Each number is 200 + 30 x the weight over the matrix's rms, rounded and kept within 0 to 999. Layers, rows and columns count from 0.

# layer 6 MLP gate, 256x64, rms 0.222, rows 0-108, columns 0-63
190,184,139,195,274,215,218,167,246,161,172,248,138,225,181,173,148,142,169,176,195,128,145,189,170,191,182,199,179,187,190,171,218,210,199,183,148,177,212,253,203,165,215,190,183,175,226,166,184,196,242,190,172,220,189,200,184,249,194,207,131,179,183,209
219,236,200,229,188,201,178,192,229,203,221,229,237,191,142,200,211,140,260,241,117,233,171,164,190,178,171,202,164,204,183,225,199,180,246,211,182,205,194,187,230,186,151,217,246,274,249,203,224,123,142,190,198,197,220,217,205,179,188,156,156,178,231,238
244,182,184,182,209,160,222,198,219,180,193,222,191,179,211,202,201,154,250,184,162,223,151,201,237,182,172,149,205,192,121,239,145,174,185,185,187,194,163,226,221,212,245,227,238,182,217,237,207,219,118,246,192,167,164,230,168,175,195,168,160,218,188,227
206,268,196,230,237,201,227,195,158,178,176,189,217,263,157,149,219,209,237,195,200,179,232,240,218,212,205,181,206,252,225,227,219,186,135,236,204,238,203,204,227,228,187,196,172,166,232,203,207,162,183,239,280,223,230,143,221,158,212,192,187,187,236,225
221,221,225,210,267,221,245,194,169,197,239,204,242,218,189,241,169,187,218,203,168,214,208,215,221,227,210,184,208,177,168,208,206,184,195,154,148,263,185,207,264,138,215,192,211,184,102,237,201,176,198,152,189,203,222,210,178,210,247,175,127,222,181,207
190,148,172,180,162,208,187,203,191,231,213,198,112,222,173,211,288,217,228,174,238,207,230,181,197,190,197,165,223,242,206,227,196,210,220,210,232,183,261,211,203,251,208,211,207,181,238,230,240,194,221,212,146,199,206,229,191,203,182,183,179,238,208,198
172,224,210,212,197,226,187,194,227,208,246,248,214,193,166,209,196,198,210,235,185,200,229,203,223,174,174,177,200,179,230,222,145,214,160,210,189,210,228,198,207,172,223,188,210,228,181,201,227,226,241,191,213,191,204,196,177,247,169,186,185,186,212,204
215,223,212,216,223,171,206,203,153,215,165,203,221,200,198,197,179,214,169,197,213,201,200,183,248,180,182,175,244,199,207,236,195,202,216,199,204,184,174,222,210,211,248,167,190,192,246,214,213,204,155,215,205,193,181,209,141,168,220,201,185,196,208,232
166,247,210,234,236,140,171,196,177,246,216,235,186,197,191,230,223,228,192,247,206,186,191,209,202,268,225,222,193,235,285,178,196,154,200,228,220,207,230,197,192,196,253,180,241,145,193,147,218,193,242,179,202,223,188,260,184,172,169,144,155,183,232,176
208,246,138,275,174,180,199,194,213,191,222,179,188,155,218,142,231,144,201,234,149,230,198,233,202,211,205,182,204,206,174,197,183,216,169,238,235,209,205,245,261,249,185,184,176,199,203,184,215,189,201,200,171,192,198,158,156,178,144,194,253,203,217,227
233,140,186,251,238,195,214,201,264,168,228,184,174,206,202,209,210,198,220,230,212,190,166,180,231,194,179,87,208,186,165,212,188,230,162,185,151,262,220,140,213,154,180,222,209,252,186,164,240,246,172,185,221,186,154,205,211,235,180,197,163,220,255,256
179,200,194,215,215,140,207,206,190,211,177,192,195,184,181,197,174,178,195,241,167,173,182,203,183,160,215,199,160,155,237,236,156,234,140,197,152,175,208,212,197,233,253,165,229,209,252,212,251,196,185,202,179,204,204,225,183,158,227,147,220,233,210,153
252,208,147,168,207,272,183,211,201,219,277,202,187,131,170,259,286,151,208,189,223,182,248,174,232,132,262,270,187,175,208,233,224,233,227,233,261,137,193,195,218,221,165,191,188,292,235,187,198,140,156,233,184,234,193,192,210,169,225,218,181,167,235,263
213,219,204,146,229,196,258,205,239,185,261,207,167,202,235,212,229,174,172,202,213,155,229,272,227,206,208,245,183,224,201,211,222,198,167,200,196,132,196,240,209,185,144,185,184,237,224,217,147,216,200,199,175,228,154,185,238,170,215,222,246,188,176,144
218,201,190,220,203,200,174,156,236,219,192,167,240,217,190,200,202,263,183,207,165,183,165,187,227,221,198,206,218,206,200,211,233,228,196,178,204,190,133,211,204,191,222,149,224,171,187,212,181,221,176,199,165,224,210,240,231,144,224,164,243,227,156,196
187,241,214,193,210,175,164,194,187,205,201,204,217,194,240,177,187,184,201,204,133,196,187,272,225,207,196,202,212,193,202,187,214,263,162,193,216,191,205,247,218,205,203,185,191,217,207,207,150,183,199,224,149,169,200,183,206,224,196,183,187,183,157,206
164,206,218,213,183,239,170,252,207,200,224,248,231,214,163,163,204,219,219,190,255,217,181,256,220,279,183,220,192,243,181,150,188,188,114,213,235,201,206,228,130,182,226,193,185,250,166,244,185,192,176,167,189,164,157,222,193,234,181,194,167,229,207,208
145,198,169,160,191,174,133,196,246,197,193,241,187,153,151,183,261,149,149,175,185,223,237,230,214,229,241,195,219,184,192,206,204,153,211,195,205,218,215,180,194,189,202,212,181,298,187,166,182,122,225,220,224,213,216,185,209,224,170,236,209,164,201,250
228,204,200,222,186,192,185,250,156,234,153,191,184,219,173,216,180,202,225,164,200,188,206,190,209,212,180,195,197,236,200,174,180,216,148,149,245,219,196,261,228,157,230,201,203,184,217,182,252,153,234,185,144,287,186,221,181,204,227,163,195,213,164,262
208,249,167,153,187,202,215,180,239,197,183,167,190,209,181,235,190,220,222,171,167,150,146,189,199,176,236,197,202,206,219,160,209,232,181,145,205,180,178,196,177,175,216,181,207,181,120,265,181,189,123,163,167,267,194,184,241,200,223,235,206,151,210,199
209,193,192,221,227,174,235,217,217,202,229,186,184,175,215,212,179,219,206,161,196,195,230,224,210,199,256,197,198,178,215,192,235,190,215,188,211,146,199,183,201,133,209,201,202,216,166,181,131,192,187,228,197,229,164,221,236,197,270,155,204,193,216,178
142,233,189,236,247,202,182,205,191,227,216,198,187,181,212,233,217,250,162,188,161,219,182,162,212,227,204,153,192,199,234,193,227,172,243,204,192,153,196,181,232,225,277,118,211,215,212,152,149,185,147,192,155,211,196,246,178,179,233,240,213,214,204,200
200,243,267,233,213,227,241,184,185,248,213,214,154,180,204,177,214,193,251,204,203,164,243,227,224,177,224,147,221,177,191,179,202,264,163,191,185,213,235,182,230,238,174,197,202,190,196,193,157,169,237,227,218,142,187,127,194,151,148,191,235,232,169,208
154,214,192,124,173,189,196,177,234,223,211,238,242,259,166,215,235,181,163,207,157,229,203,229,222,186,215,177,152,151,197,201,131,254,198,194,201,165,177,214,172,272,189,175,205,240,197,186,267,152,163,203,242,191,164,227,152,188,197,99,224,249,204,212
208,214,168,177,228,236,260,235,190,217,297,250,206,159,233,209,187,245,161,211,274,178,236,203,226,195,258,167,206,185,155,225,212,214,217,146,183,208,188,201,222,215,156,218,133,183,255,209,158,213,177,179,195,165,192,182,184,206,180,286,202,200,166,152
210,230,220,201,189,171,196,189,185,249,196,250,213,246,229,196,163,224,212,195,239,199,213,187,237,203,269,206,200,209,178,143,162,196,200,155,255,192,184,145,248,181,188,228,180,218,178,184,200,166,154,173,156,215,226,227,238,207,173,212,161,216,232,231
157,237,170,233,196,223,285,211,173,249,187,194,204,247,219,204,173,232,229,167,253,213,203,152,232,181,227,165,202,196,215,168,185,136,139,188,274,214,193,229,230,257,203,186,192,197,220,203,176,192,138,204,235,227,213,146,153,179,184,166,187,157,214,241
226,167,180,180,210,216,201,207,208,182,162,217,205,183,221,163,192,238,205,223,270,185,174,137,190,181,182,193,252,197,203,189,243,161,190,205,209,177,182,171,201,250,154,256,157,198,233,176,207,253,211,193,211,166,213,229,207,188,162,203,225,197,189,173
187,191,223,187,203,181,205,164,219,182,234,156,213,182,241,188,244,184,185,181,189,234,211,208,212,249,182,161,138,208,201,206,195,228,138,249,217,178,180,134,191,238,230,199,217,184,234,204,111,254,209,214,207,185,242,221,168,209,203,157,132,115,195,174
185,162,232,187,157,199,173,162,225,159,203,235,149,197,208,192,257,124,220,260,220,169,203,181,191,232,244,159,183,157,231,215,161,192,191,243,225,202,177,241,170,240,188,235,224,161,211,153,202,170,230,242,192,179,169,199,157,223,249,161,183,183,177,187
193,217,189,200,187,166,185,228,189,218,250,155,195,280,96,214,182,165,232,247,165,241,149,174,190,221,169,304,284,250,153,209,187,169,253,157,164,267,211,199,232,148,236,258,209,212,164,254,196,163,173,187,196,223,156,219,175,152,216,221,191,222,174,192
215,233,203,268,188,141,165,219,172,196,243,175,170,249,186,191,218,236,152,237,163,217,224,179,226,245,201,213,206,190,214,208,178,164,145,201,159,171,189,179,184,223,189,206,227,230,148,177,176,195,233,176,238,221,268,267,199,173,265,190,211,216,239,211
227,176,241,203,145,159,196,155,182,212,205,255,161,267,113,199,220,206,210,244,166,240,155,185,162,194,192,200,288,240,237,218,173,233,212,147,164,228,226,165,232,190,152,255,203,196,210,154,266,142,223,188,178,213,211,172,199,227,234,169,158,227,214,225
204,190,201,181,184,199,195,238,201,199,199,212,203,192,183,198,153,226,186,223,205,219,231,200,211,222,169,221,235,222,217,190,205,229,225,227,177,180,163,223,206,204,260,173,197,266,182,247,202,222,152,187,156,137,247,214,178,189,211,151,166,231,201,226
230,214,173,211,182,173,227,234,236,202,217,176,202,168,232,174,178,197,197,179,222,211,175,211,188,230,201,159,192,194,219,189,199,201,206,194,197,210,158,197,235,214,180,167,196,236,207,196,210,219,212,221,217,206,162,225,165,214,202,186,188,209,198,175
208,171,201,185,158,210,176,164,233,208,194,218,215,216,157,204,221,208,174,210,186,204,217,197,202,209,202,208,197,195,206,215,172,202,208,226,195,175,210,174,214,196,195,151,189,204,194,203,221,228,203,201,218,194,219,214,190,202,212,214,206,203,230,185
162,222,167,187,150,208,207,194,151,158,170,242,172,230,238,239,256,166,238,235,210,172,232,196,185,199,209,225,204,161,196,249,251,257,213,195,216,170,177,193,187,219,203,164,186,245,195,187,209,212,126,154,149,195,209,169,222,190,200,207,195,169,222,251
220,166,183,238,209,187,176,214,243,168,205,173,200,255,179,208,214,182,210,169,165,228,172,224,233,254,173,189,249,241,187,215,204,176,199,178,193,181,183,210,180,177,254,200,221,152,181,205,155,178,228,241,193,185,236,192,186,148,222,184,214,168,217,197
152,217,154,172,178,218,231,193,223,229,151,222,263,235,161,254,185,214,204,254,167,218,175,230,170,172,267,146,166,208,181,186,227,184,192,206,201,123,98,240,247,201,207,212,206,208,209,180,196,194,242,147,235,192,215,202,169,233,189,197,197,189,180,144
215,204,234,167,186,231,171,175,270,214,155,215,179,198,202,143,177,230,229,236,213,183,162,162,246,259,224,95,248,197,198,155,182,246,170,178,192,216,152,223,188,197,151,194,256,182,143,242,194,293,197,153,96,269,211,250,250,216,297,236,177,209,160,223
221,124,191,95,202,221,206,158,218,237,219,196,194,229,166,167,149,155,179,212,243,162,220,182,205,214,232,223,168,149,195,170,201,236,204,164,218,195,119,183,224,171,208,171,175,193,190,176,237,260,195,218,196,176,182,262,209,208,234,165,171,295,245,232
250,221,203,222,232,204,253,185,114,253,149,254,253,214,202,164,171,155,190,223,175,189,233,208,123,138,171,204,181,230,207,179,214,150,171,239,195,154,184,194,210,181,162,244,144,179,209,199,240,208,204,238,232,226,184,212,191,186,227,241,236,183,184,240
228,219,214,236,195,174,172,186,166,259,203,179,201,202,207,213,173,229,250,218,162,221,158,164,245,166,221,226,267,178,202,190,221,170,222,193,205,224,176,215,249,167,177,248,222,185,177,212,186,183,187,203,172,174,211,209,262,186,191,177,175,174,125,191
197,164,166,173,243,225,225,148,241,215,196,194,228,163,258,196,236,208,221,182,203,182,154,202,189,204,207,169,192,227,184,156,161,229,185,270,208,207,217,210,192,229,202,168,191,218,165,197,168,249,143,212,176,253,160,213,129,192,174,183,204,162,186,196
208,172,210,215,149,160,184,150,223,255,248,256,191,213,194,184,187,209,183,160,199,201,192,217,165,178,199,168,234,208,211,200,226,258,187,224,176,165,178,181,257,237,156,246,161,223,216,214,226,200,199,116,188,245,258,188,245,223,194,224,177,205,156,191
203,180,214,192,237,220,194,236,181,238,171,218,247,188,192,188,159,189,189,179,204,197,219,236,213,186,230,182,219,218,235,172,221,208,219,165,184,203,192,202,215,162,213,216,168,193,281,211,204,185,186,235,183,176,242,206,222,173,176,165,199,193,211,180
208,217,179,178,251,176,197,159,175,162,193,238,172,201,190,178,166,190,178,160,215,157,187,210,195,181,174,254,259,211,171,227,241,235,221,176,214,170,193,246,186,223,165,192,206,228,224,185,173,188,237,205,193,201,193,166,233,188,178,152,217,206,190,165
183,158,201,158,146,194,150,194,200,188,239,189,169,156,169,195,223,137,191,224,175,204,193,192,194,181,170,236,206,210,186,177,162,231,228,212,248,235,171,203,197,252,101,232,156,238,194,229,226,173,202,167,247,199,151,186,180,249,214,229,207,166,179,264
166,147,179,213,201,214,221,184,162,216,189,185,234,228,211,225,175,209,188,159,190,245,201,189,165,201,162,169,174,236,208,204,228,180,145,261,225,186,124,193,197,190,238,190,161,170,236,161,146,234,155,215,176,249,221,226,200,204,157,201,234,150,199,159
280,248,266,188,258,169,196,230,184,212,218,189,191,187,179,214,187,155,226,188,172,203,241,148,238,171,202,218,191,201,218,216,179,165,215,164,177,228,182,265,244,220,181,246,200,215,189,207,240,158,196,202,198,171,187,209,202,176,195,193,171,216,155,224
250,194,179,185,167,158,220,182,183,199,212,142,133,236,223,198,224,170,246,201,206,195,217,213,175,234,129,195,221,231,198,164,185,208,178,180,167,199,173,154,214,258,203,203,177,198,162,159,199,210,211,175,241,183,188,209,246,163,229,186,209,201,266,239
225,177,175,165,244,200,192,170,219,217,188,151,170,215,258,166,233,188,230,169,271,184,171,215,235,147,223,213,180,199,252,143,214,178,235,175,251,201,202,251,142,239,158,101,203,138,192,245,210,222,168,287,206,152,126,215,233,103,162,165,185,228,193,196
177,228,203,214,164,228,164,207,201,198,195,203,230,202,211,221,181,251,136,212,146,224,206,232,232,170,188,176,229,226,203,222,185,182,189,197,235,173,226,232,234,180,198,232,213,180,243,216,176,177,226,182,175,245,226,242,213,203,185,199,182,192,213,189
263,221,192,180,183,170,204,175,165,172,259,181,162,216,171,194,267,253,226,198,231,119,228,218,181,163,206,201,224,192,207,243,251,188,213,202,208,248,166,188,177,188,168,211,263,176,218,201,237,204,187,259,159,148,182,194,276,167,220,196,210,173,140,168
231,210,145,255,179,196,202,170,210,182,216,179,161,193,199,166,206,208,175,192,184,175,157,239,166,154,176,192,191,177,176,161,187,195,232,180,247,145,189,219,165,238,161,172,226,186,254,194,205,166,180,270,220,210,214,170,233,195,177,161,190,163,187,111
184,181,214,240,222,203,187,215,226,220,210,271,146,176,195,205,149,219,184,170,203,219,224,189,232,219,198,184,191,153,189,172,172,160,207,201,176,194,247,220,226,222,202,200,215,183,150,178,159,176,168,224,183,237,225,187,154,220,221,233,227,238,208,199
230,219,216,209,205,209,181,200,170,185,230,241,217,178,220,210,220,208,199,204,191,216,204,195,191,181,201,199,195,151,238,191,217,172,157,215,244,205,192,191,223,170,187,200,230,251,142,152,133,230,251,165,162,217,237,218,191,250,268,203,220,121,257,195
212,205,169,220,178,218,231,227,203,161,201,190,193,193,208,187,181,237,219,220,214,217,204,239,218,210,193,170,204,216,216,203,201,224,139,175,193,199,154,209,212,212,193,186,207,225,203,215,202,195,193,235,209,191,225,239,195,187,231,158,226,191,173,201
223,184,178,110,156,147,194,181,268,125,201,180,195,215,185,193,202,150,208,195,178,180,184,213,191,193,186,163,224,169,198,103,169,159,212,173,190,192,222,188,186,184,174,231,196,249,154,191,200,167,213,187,213,159,142,148,218,224,203,230,253,180,282,248
189,225,123,142,214,158,194,205,202,162,129,201,243,170,190,221,190,178,207,162,211,265,221,173,222,113,203,204,209,261,254,177,181,211,209,160,185,197,158,206,216,168,138,199,150,213,219,203,226,183,181,231,163,226,186,186,203,237,187,212,212,212,206,174
204,189,188,214,178,167,168,243,162,232,273,192,205,364,152,243,156,120,215,237,155,171,189,142,209,168,205,308,257,211,216,247,183,122,215,181,205,273,228,201,206,182,215,237,225,226,157,262,216,189,196,209,197,186,218,200,160,145,211,210,138,215,219,182
215,196,230,188,218,273,190,200,188,142,213,209,170,203,218,207,179,224,247,185,182,212,204,135,249,177,197,171,222,179,215,171,201,223,170,228,219,210,214,159,194,226,222,223,196,161,126,230,202,235,191,161,224,196,225,232,202,204,235,251,205,225,202,166
179,138,152,152,234,234,162,146,224,141,197,206,226,165,211,216,187,171,220,171,223,160,276,205,203,229,234,237,241,157,223,207,206,219,203,183,193,253,200,206,232,233,207,203,194,161,225,213,150,205,187,145,201,180,218,187,194,220,193,224,283,215,138,174
205,177,197,195,172,237,175,196,212,238,185,181,217,196,159,204,181,204,240,224,190,238,160,226,217,246,176,182,193,156,174,213,196,260,191,253,228,185,218,151,225,191,237,243,153,205,243,234,125,254,232,180,195,209,173,210,202,230,207,181,217,261,223,201
214,178,186,177,270,254,235,291,219,215,208,187,177,193,206,191,183,185,249,220,164,158,232,191,206,186,246,202,224,215,224,177,222,236,178,182,198,249,194,247,200,172,149,222,217,239,228,198,195,177,228,236,214,176,179,144,210,223,221,212,232,253,201,199
210,145,163,173,160,191,160,203,194,214,182,195,191,220,230,224,220,201,234,199,165,192,201,221,235,218,196,179,237,204,182,215,244,174,247,171,234,229,185,171,169,201,193,226,174,198,234,179,205,214,193,225,205,189,214,206,171,215,237,163,192,187,257,234
183,226,177,172,230,187,202,201,153,229,214,201,213,171,187,205,204,216,205,229,231,210,220,226,226,200,230,220,260,201,249,245,204,188,225,172,172,220,202,212,234,169,215,200,208,213,189,191,211,186,216,153,211,184,190,186,218,213,219,189,218,196,186,210
186,139,162,200,243,255,209,204,209,241,190,165,146,189,281,124,192,237,232,163,196,139,224,256,218,229,193,130,240,233,206,191,193,232,189,232,195,158,276,225,179,263,223,197,167,213,194,247,158,233,200,199,189,149,204,116,238,213,142,204,183,216,211,183
202,216,221,188,178,166,203,210,224,197,192,211,194,142,171,188,238,196,176,219,187,156,184,264,138,159,171,129,192,210,195,173,178,206,259,236,205,195,209,145,232,192,183,197,248,198,196,246,219,202,194,259,247,150,154,172,183,169,183,179,225,200,226,175
196,224,230,172,219,200,189,201,210,172,201,220,185,225,198,249,188,225,285,201,137,198,193,170,188,195,221,181,243,180,208,246,219,215,171,178,242,224,155,230,227,164,171,185,190,202,152,137,213,172,204,167,199,176,235,197,219,117,233,143,173,211,142,260
200,175,142,188,227,168,162,149,255,154,183,181,211,197,261,178,185,190,252,166,233,184,172,185,213,184,173,204,207,213,174,187,208,218,183,199,264,193,228,184,199,218,193,188,227,188,218,222,178,158,232,257,134,218,172,199,243,227,190,229,228,176,206,210
221,202,178,182,236,202,202,218,228,202,192,171,216,206,204,205,203,203,200,182,193,202,229,258,245,244,207,225,246,202,183,208,199,217,185,156,203,170,203,145,158,219,143,224,171,191,155,241,182,180,217,186,221,211,139,207,208,186,180,182,224,211,247,195
206,244,171,119,225,209,182,191,184,162,262,192,177,208,172,283,242,147,174,165,244,156,230,214,186,193,235,271,184,163,204,200,228,173,222,159,213,172,187,243,225,199,182,247,146,260,175,214,237,161,191,189,203,229,205,206,206,192,222,203,178,179,177,177
221,175,220,170,225,159,188,195,217,170,158,180,204,145,184,229,141,243,288,181,225,240,182,215,200,170,226,196,214,229,167,185,212,219,169,184,184,193,185,166,215,198,192,213,158,213,167,232,138,237,224,163,179,210,187,188,172,179,213,234,187,182,198,182
239,163,198,207,221,207,203,134,189,168,207,220,203,247,161,220,207,194,211,244,136,216,201,184,194,179,221,222,212,202,175,265,217,182,223,149,153,198,204,138,229,215,241,185,199,175,188,177,237,221,176,190,177,190,156,204,191,227,247,224,153,157,223,232
202,150,188,207,180,177,188,227,203,223,203,164,222,222,164,141,225,196,177,215,223,175,221,164,185,216,210,200,144,223,212,191,238,247,234,185,260,217,192,186,222,234,237,155,178,178,185,194,192,212,239,211,142,217,205,185,146,161,181,206,275,213,204,200
178,189,229,245,193,165,213,168,189,201,224,198,195,166,219,163,139,218,209,148,176,221,175,161,197,197,131,141,230,236,178,219,198,286,66,216,142,266,245,202,220,215,187,245,211,186,193,177,167,202,201,174,149,181,210,193,245,255,174,233,226,176,173,178
171,173,189,210,213,200,212,225,218,223,208,214,198,205,236,223,182,235,230,198,148,165,213,167,157,192,197,186,213,179,240,240,245,190,162,247,221,158,170,204,207,176,214,232,212,208,151,172,183,239,193,183,137,242,247,263,201,192,208,241,196,153,220,156
175,204,173,209,143,179,192,175,249,157,183,205,147,213,162,274,278,138,167,237,218,219,220,215,235,168,190,238,175,173,168,218,223,228,227,213,230,201,273,198,219,244,212,183,195,198,140,214,235,180,168,160,142,207,196,206,162,196,203,220,211,181,205,193
166,170,162,215,261,196,217,254,256,266,152,186,217,260,159,230,221,273,244,189,200,233,144,176,256,226,203,220,288,242,182,191,239,167,198,171,223,193,223,169,178,188,241,255,194,190,273,244,217,203,207,227,178,175,191,229,170,202,209,217,207,182,245,217
242,191,172,209,208,225,220,183,200,176,168,197,239,250,224,210,177,174,218,175,142,173,164,165,212,214,196,157,204,181,191,181,210,187,202,210,173,167,235,164,155,238,281,271,182,142,207,195,222,258,265,203,193,217,167,218,168,190,215,122,215,161,220,179
179,218,181,179,214,222,237,177,180,153,183,196,229,171,174,218,195,182,150,173,183,253,205,223,183,164,169,172,174,209,171,188,208,214,205,210,225,203,194,193,193,249,198,176,198,229,218,205,171,206,242,188,230,185,190,197,196,198,176,183,284,207,203,198
237,192,218,227,185,200,218,191,192,246,216,236,198,222,215,220,195,196,186,211,216,222,171,205,226,174,241,187,228,195,215,226,219,211,205,192,231,198,210,192,166,147,235,227,227,173,212,199,195,232,163,192,165,242,190,221,258,217,236,191,189,165,191,181
177,247,185,226,199,248,185,154,203,153,207,216,167,159,179,197,232,185,185,198,215,203,221,175,269,203,191,241,238,184,181,196,155,224,203,204,195,167,201,202,222,193,176,156,248,219,142,210,202,215,172,216,171,167,152,253,177,197,222,198,227,154,217,216
180,199,266,225,200,219,188,241,199,231,183,210,230,164,189,153,189,183,262,185,222,200,174,260,205,214,191,180,203,185,230,216,138,177,202,181,272,208,195,197,188,165,226,226,154,197,175,259,174,233,189,139,156,182,209,217,156,209,169,191,176,185,191,177
125,262,241,213,226,205,215,168,159,210,152,202,157,220,152,180,185,187,169,221,171,264,180,197,205,203,204,197,187,220,272,209,175,187,213,150,189,181,195,184,194,215,205,178,240,219,203,152,250,217,172,182,199,174,225,182,187,241,165,253,235,200,192,135
238,159,173,208,161,205,182,195,181,184,188,216,165,159,175,197,157,219,179,184,249,216,210,237,256,201,193,221,233,166,172,184,144,205,180,201,186,153,216,167,194,201,204,147,230,216,182,175,221,238,169,172,225,207,195,268,194,181,189,169,203,242,231,164
239,272,162,194,170,146,200,172,170,161,175,204,177,200,158,204,253,186,221,242,196,145,175,214,236,143,244,150,192,221,193,216,180,172,236,199,190,196,228,211,206,265,165,223,225,181,173,221,254,152,166,236,204,147,181,155,200,200,220,152,200,190,182,294
234,224,199,157,198,181,217,154,193,221,119,216,196,249,240,224,235,232,158,157,258,193,229,218,215,192,215,217,214,212,210,162,188,212,205,153,212,207,214,207,227,230,229,186,200,202,214,222,188,264,211,192,178,131,209,227,191,198,237,190,159,186,222,182
202,204,173,218,257,264,219,225,197,208,237,181,188,237,119,180,228,260,234,179,183,182,237,191,222,194,203,191,194,189,184,202,190,191,195,173,144,195,175,153,205,178,222,203,261,199,188,203,151,172,178,230,173,224,179,197,259,106,200,218,158,237,248,230
255,131,186,183,203,196,121,196,181,182,159,134,186,200,222,212,154,204,295,159,212,199,209,237,214,259,184,187,234,201,81,181,229,169,232,178,208,237,218,218,207,181,207,241,206,223,177,232,131,229,206,251,211,236,234,188,232,203,249,177,219,168,126,194
261,198,174,195,161,182,155,223,186,235,232,226,203,215,212,192,222,199,206,210,176,166,207,191,165,266,191,225,226,191,227,197,177,173,253,185,205,202,208,140,238,233,160,228,241,206,199,183,152,200,213,197,162,198,168,224,206,224,235,242,181,206,181,223
181,175,157,200,270,168,232,212,237,207,132,132,172,139,181,208,208,230,217,197,174,219,212,281,194,209,196,171,214,223,281,170,242,197,237,193,202,190,232,230,193,245,202,160,244,197,237,230,158,224,206,221,211,219,175,228,231,146,240,190,182,161,167,218
240,216,255,172,167,212,182,159,263,211,175,223,190,189,205,199,262,171,194,182,213,159,207,202,205,161,201,219,233,165,191,161,159,234,174,154,201,161,180,235,216,290,178,187,224,285,226,239,228,157,216,172,204,206,194,240,219,179,198,220,188,201,167,218
226,180,241,186,204,236,173,246,264,215,215,224,221,209,211,190,187,237,260,270,185,132,202,253,247,237,258,184,256,209,262,104,189,184,136,195,235,177,129,221,234,178,214,204,223,179,175,208,189,204,216,187,174,223,212,215,242,183,184,198,209,193,156,207
205,186,170,205,239,248,201,199,169,186,192,217,120,211,196,190,205,211,217,192,208,180,148,206,193,213,178,125,205,218,253,201,221,215,195,261,195,170,257,184,246,204,150,255,161,241,199,216,200,197,124,193,198,158,196,157,290,206,224,162,141,136,266,283
198,219,223,211,203,192,143,178,204,219,211,191,195,224,169,176,259,217,261,204,190,172,185,168,167,209,171,172,206,197,167,194,164,234,243,171,202,221,208,171,187,197,148,164,194,224,214,192,208,217,184,205,186,200,189,255,224,216,218,256,192,236,194,186
236,219,165,141,190,172,182,216,236,183,256,188,187,170,173,202,178,237,179,182,198,215,208,204,205,230,195,172,225,264,211,153,237,208,194,214,226,214,227,154,244,221,187,155,128,155,207,259,188,214,243,197,251,205,209,217,201,206,192,245,187,266,223,239
219,197,186,215,191,137,187,193,202,237,156,179,226,220,215,183,172,236,206,201,217,166,205,204,231,208,198,157,251,208,189,163,224,243,216,176,242,207,202,126,228,200,153,175,212,177,168,211,204,221,225,229,162,188,169,133,235,213,161,230,216,220,217,230
218,209,188,162,221,209,231,211,197,194,167,227,212,183,186,209,170,213,152,173,198,149,231,199,252,223,180,210,170,186,231,178,230,212,229,207,177,171,252,207,202,217,256,189,211,178,180,199,224,196,247,187,204,186,162,214,191,188,179,227,175,202,197,180
182,206,172,196,200,146,211,195,211,234,209,209,196,184,176,176,246,172,154,180,160,217,136,217,173,174,194,217,149,201,216,240,242,200,196,207,165,167,212,207,193,215,183,210,230,228,177,205,239,139,203,229,213,185,149,181,165,196,228,248,226,178,166,230
226,233,187,124,225,150,230,203,189,222,167,220,189,166,205,162,227,248,242,181,229,134,204,227,238,231,264,163,254,252,229,198,197,178,244,177,198,166,204,187,205,225,166,211,150,167,199,256,197,207,209,201,177,189,175,212,236,204,211,230,156,178,232,198
259,178,233,175,204,221,177,204,198,197,148,189,194,182,165,193,251,219,235,215,197,175,251,275,204,240,198,215,216,180,199,222,195,164,206,254,178,199,187,193,222,172,184,229,201,234,211,219,164,181,229,174,185,119,261,213,209,226,207,228,213,216,175,187
184,234,203,154,184,235,186,179,168,177,242,176,221,230,230,215,219,179,207,161,211,238,211,222,221,235,206,178,257,233,192,206,200,207,233,223,171,237,174,204,186,202,228,200,228,217,221,234,182,228,180,202,251,218,165,187,155,188,197,215,226,196,182,228
220,258,192,190,207,218,235,203,215,188,226,218,191,195,203,202,211,223,199,183,158,234,179,278,191,185,152,192,144,167,219,167,161,197,205,183,224,177,201,259,215,211,251,188,204,190,241,177,159,198,203,221,206,156,154,160,211,186,184,253,220,226,190,210
203,239,180,213,242,226,193,203,172,197,190,166,174,167,174,175,192,198,189,207,170,202,197,241,213,272,197,182,198,194,173,246,229,224,193,170,170,213,164,221,174,203,200,191,211,203,134,206,158,204,148,116,164,196,179,215,204,165,234,179,231,251,164,244
164,256,188,194,133,121,195,169,203,171,241,182,206,230,204,173,235,185,216,212,206,199,204,188,234,188,269,194,239,213,219,234,196,183,208,200,208,191,220,236,236,179,137,212,260,208,198,190,202,161,172,207,191,190,247,151,227,259,231,254,171,214,166,254
218,228,220,246,182,186,173,199,159,218,229,244,178,260,216,207,249,213,227,210,136,205,178,200,216,223,223,229,208,216,188,185,206,185,231,200,200,196,180,168,204,175,251,221,209,225,194,160,222,167,216,224,197,161,167,222,147,148,254,168,204,243,217,234
153,172,199,183,179,201,194,144,232,189,218,196,192,159,259,182,227,202,183,214,186,202,218,211,239,188,253,136,204,191,210,205,243,216,182,185,193,148,161,190,228,245,195,190,132,191,207,214,202,224,155,136,153,200,203,230,275,196,203,197,159,191,193,193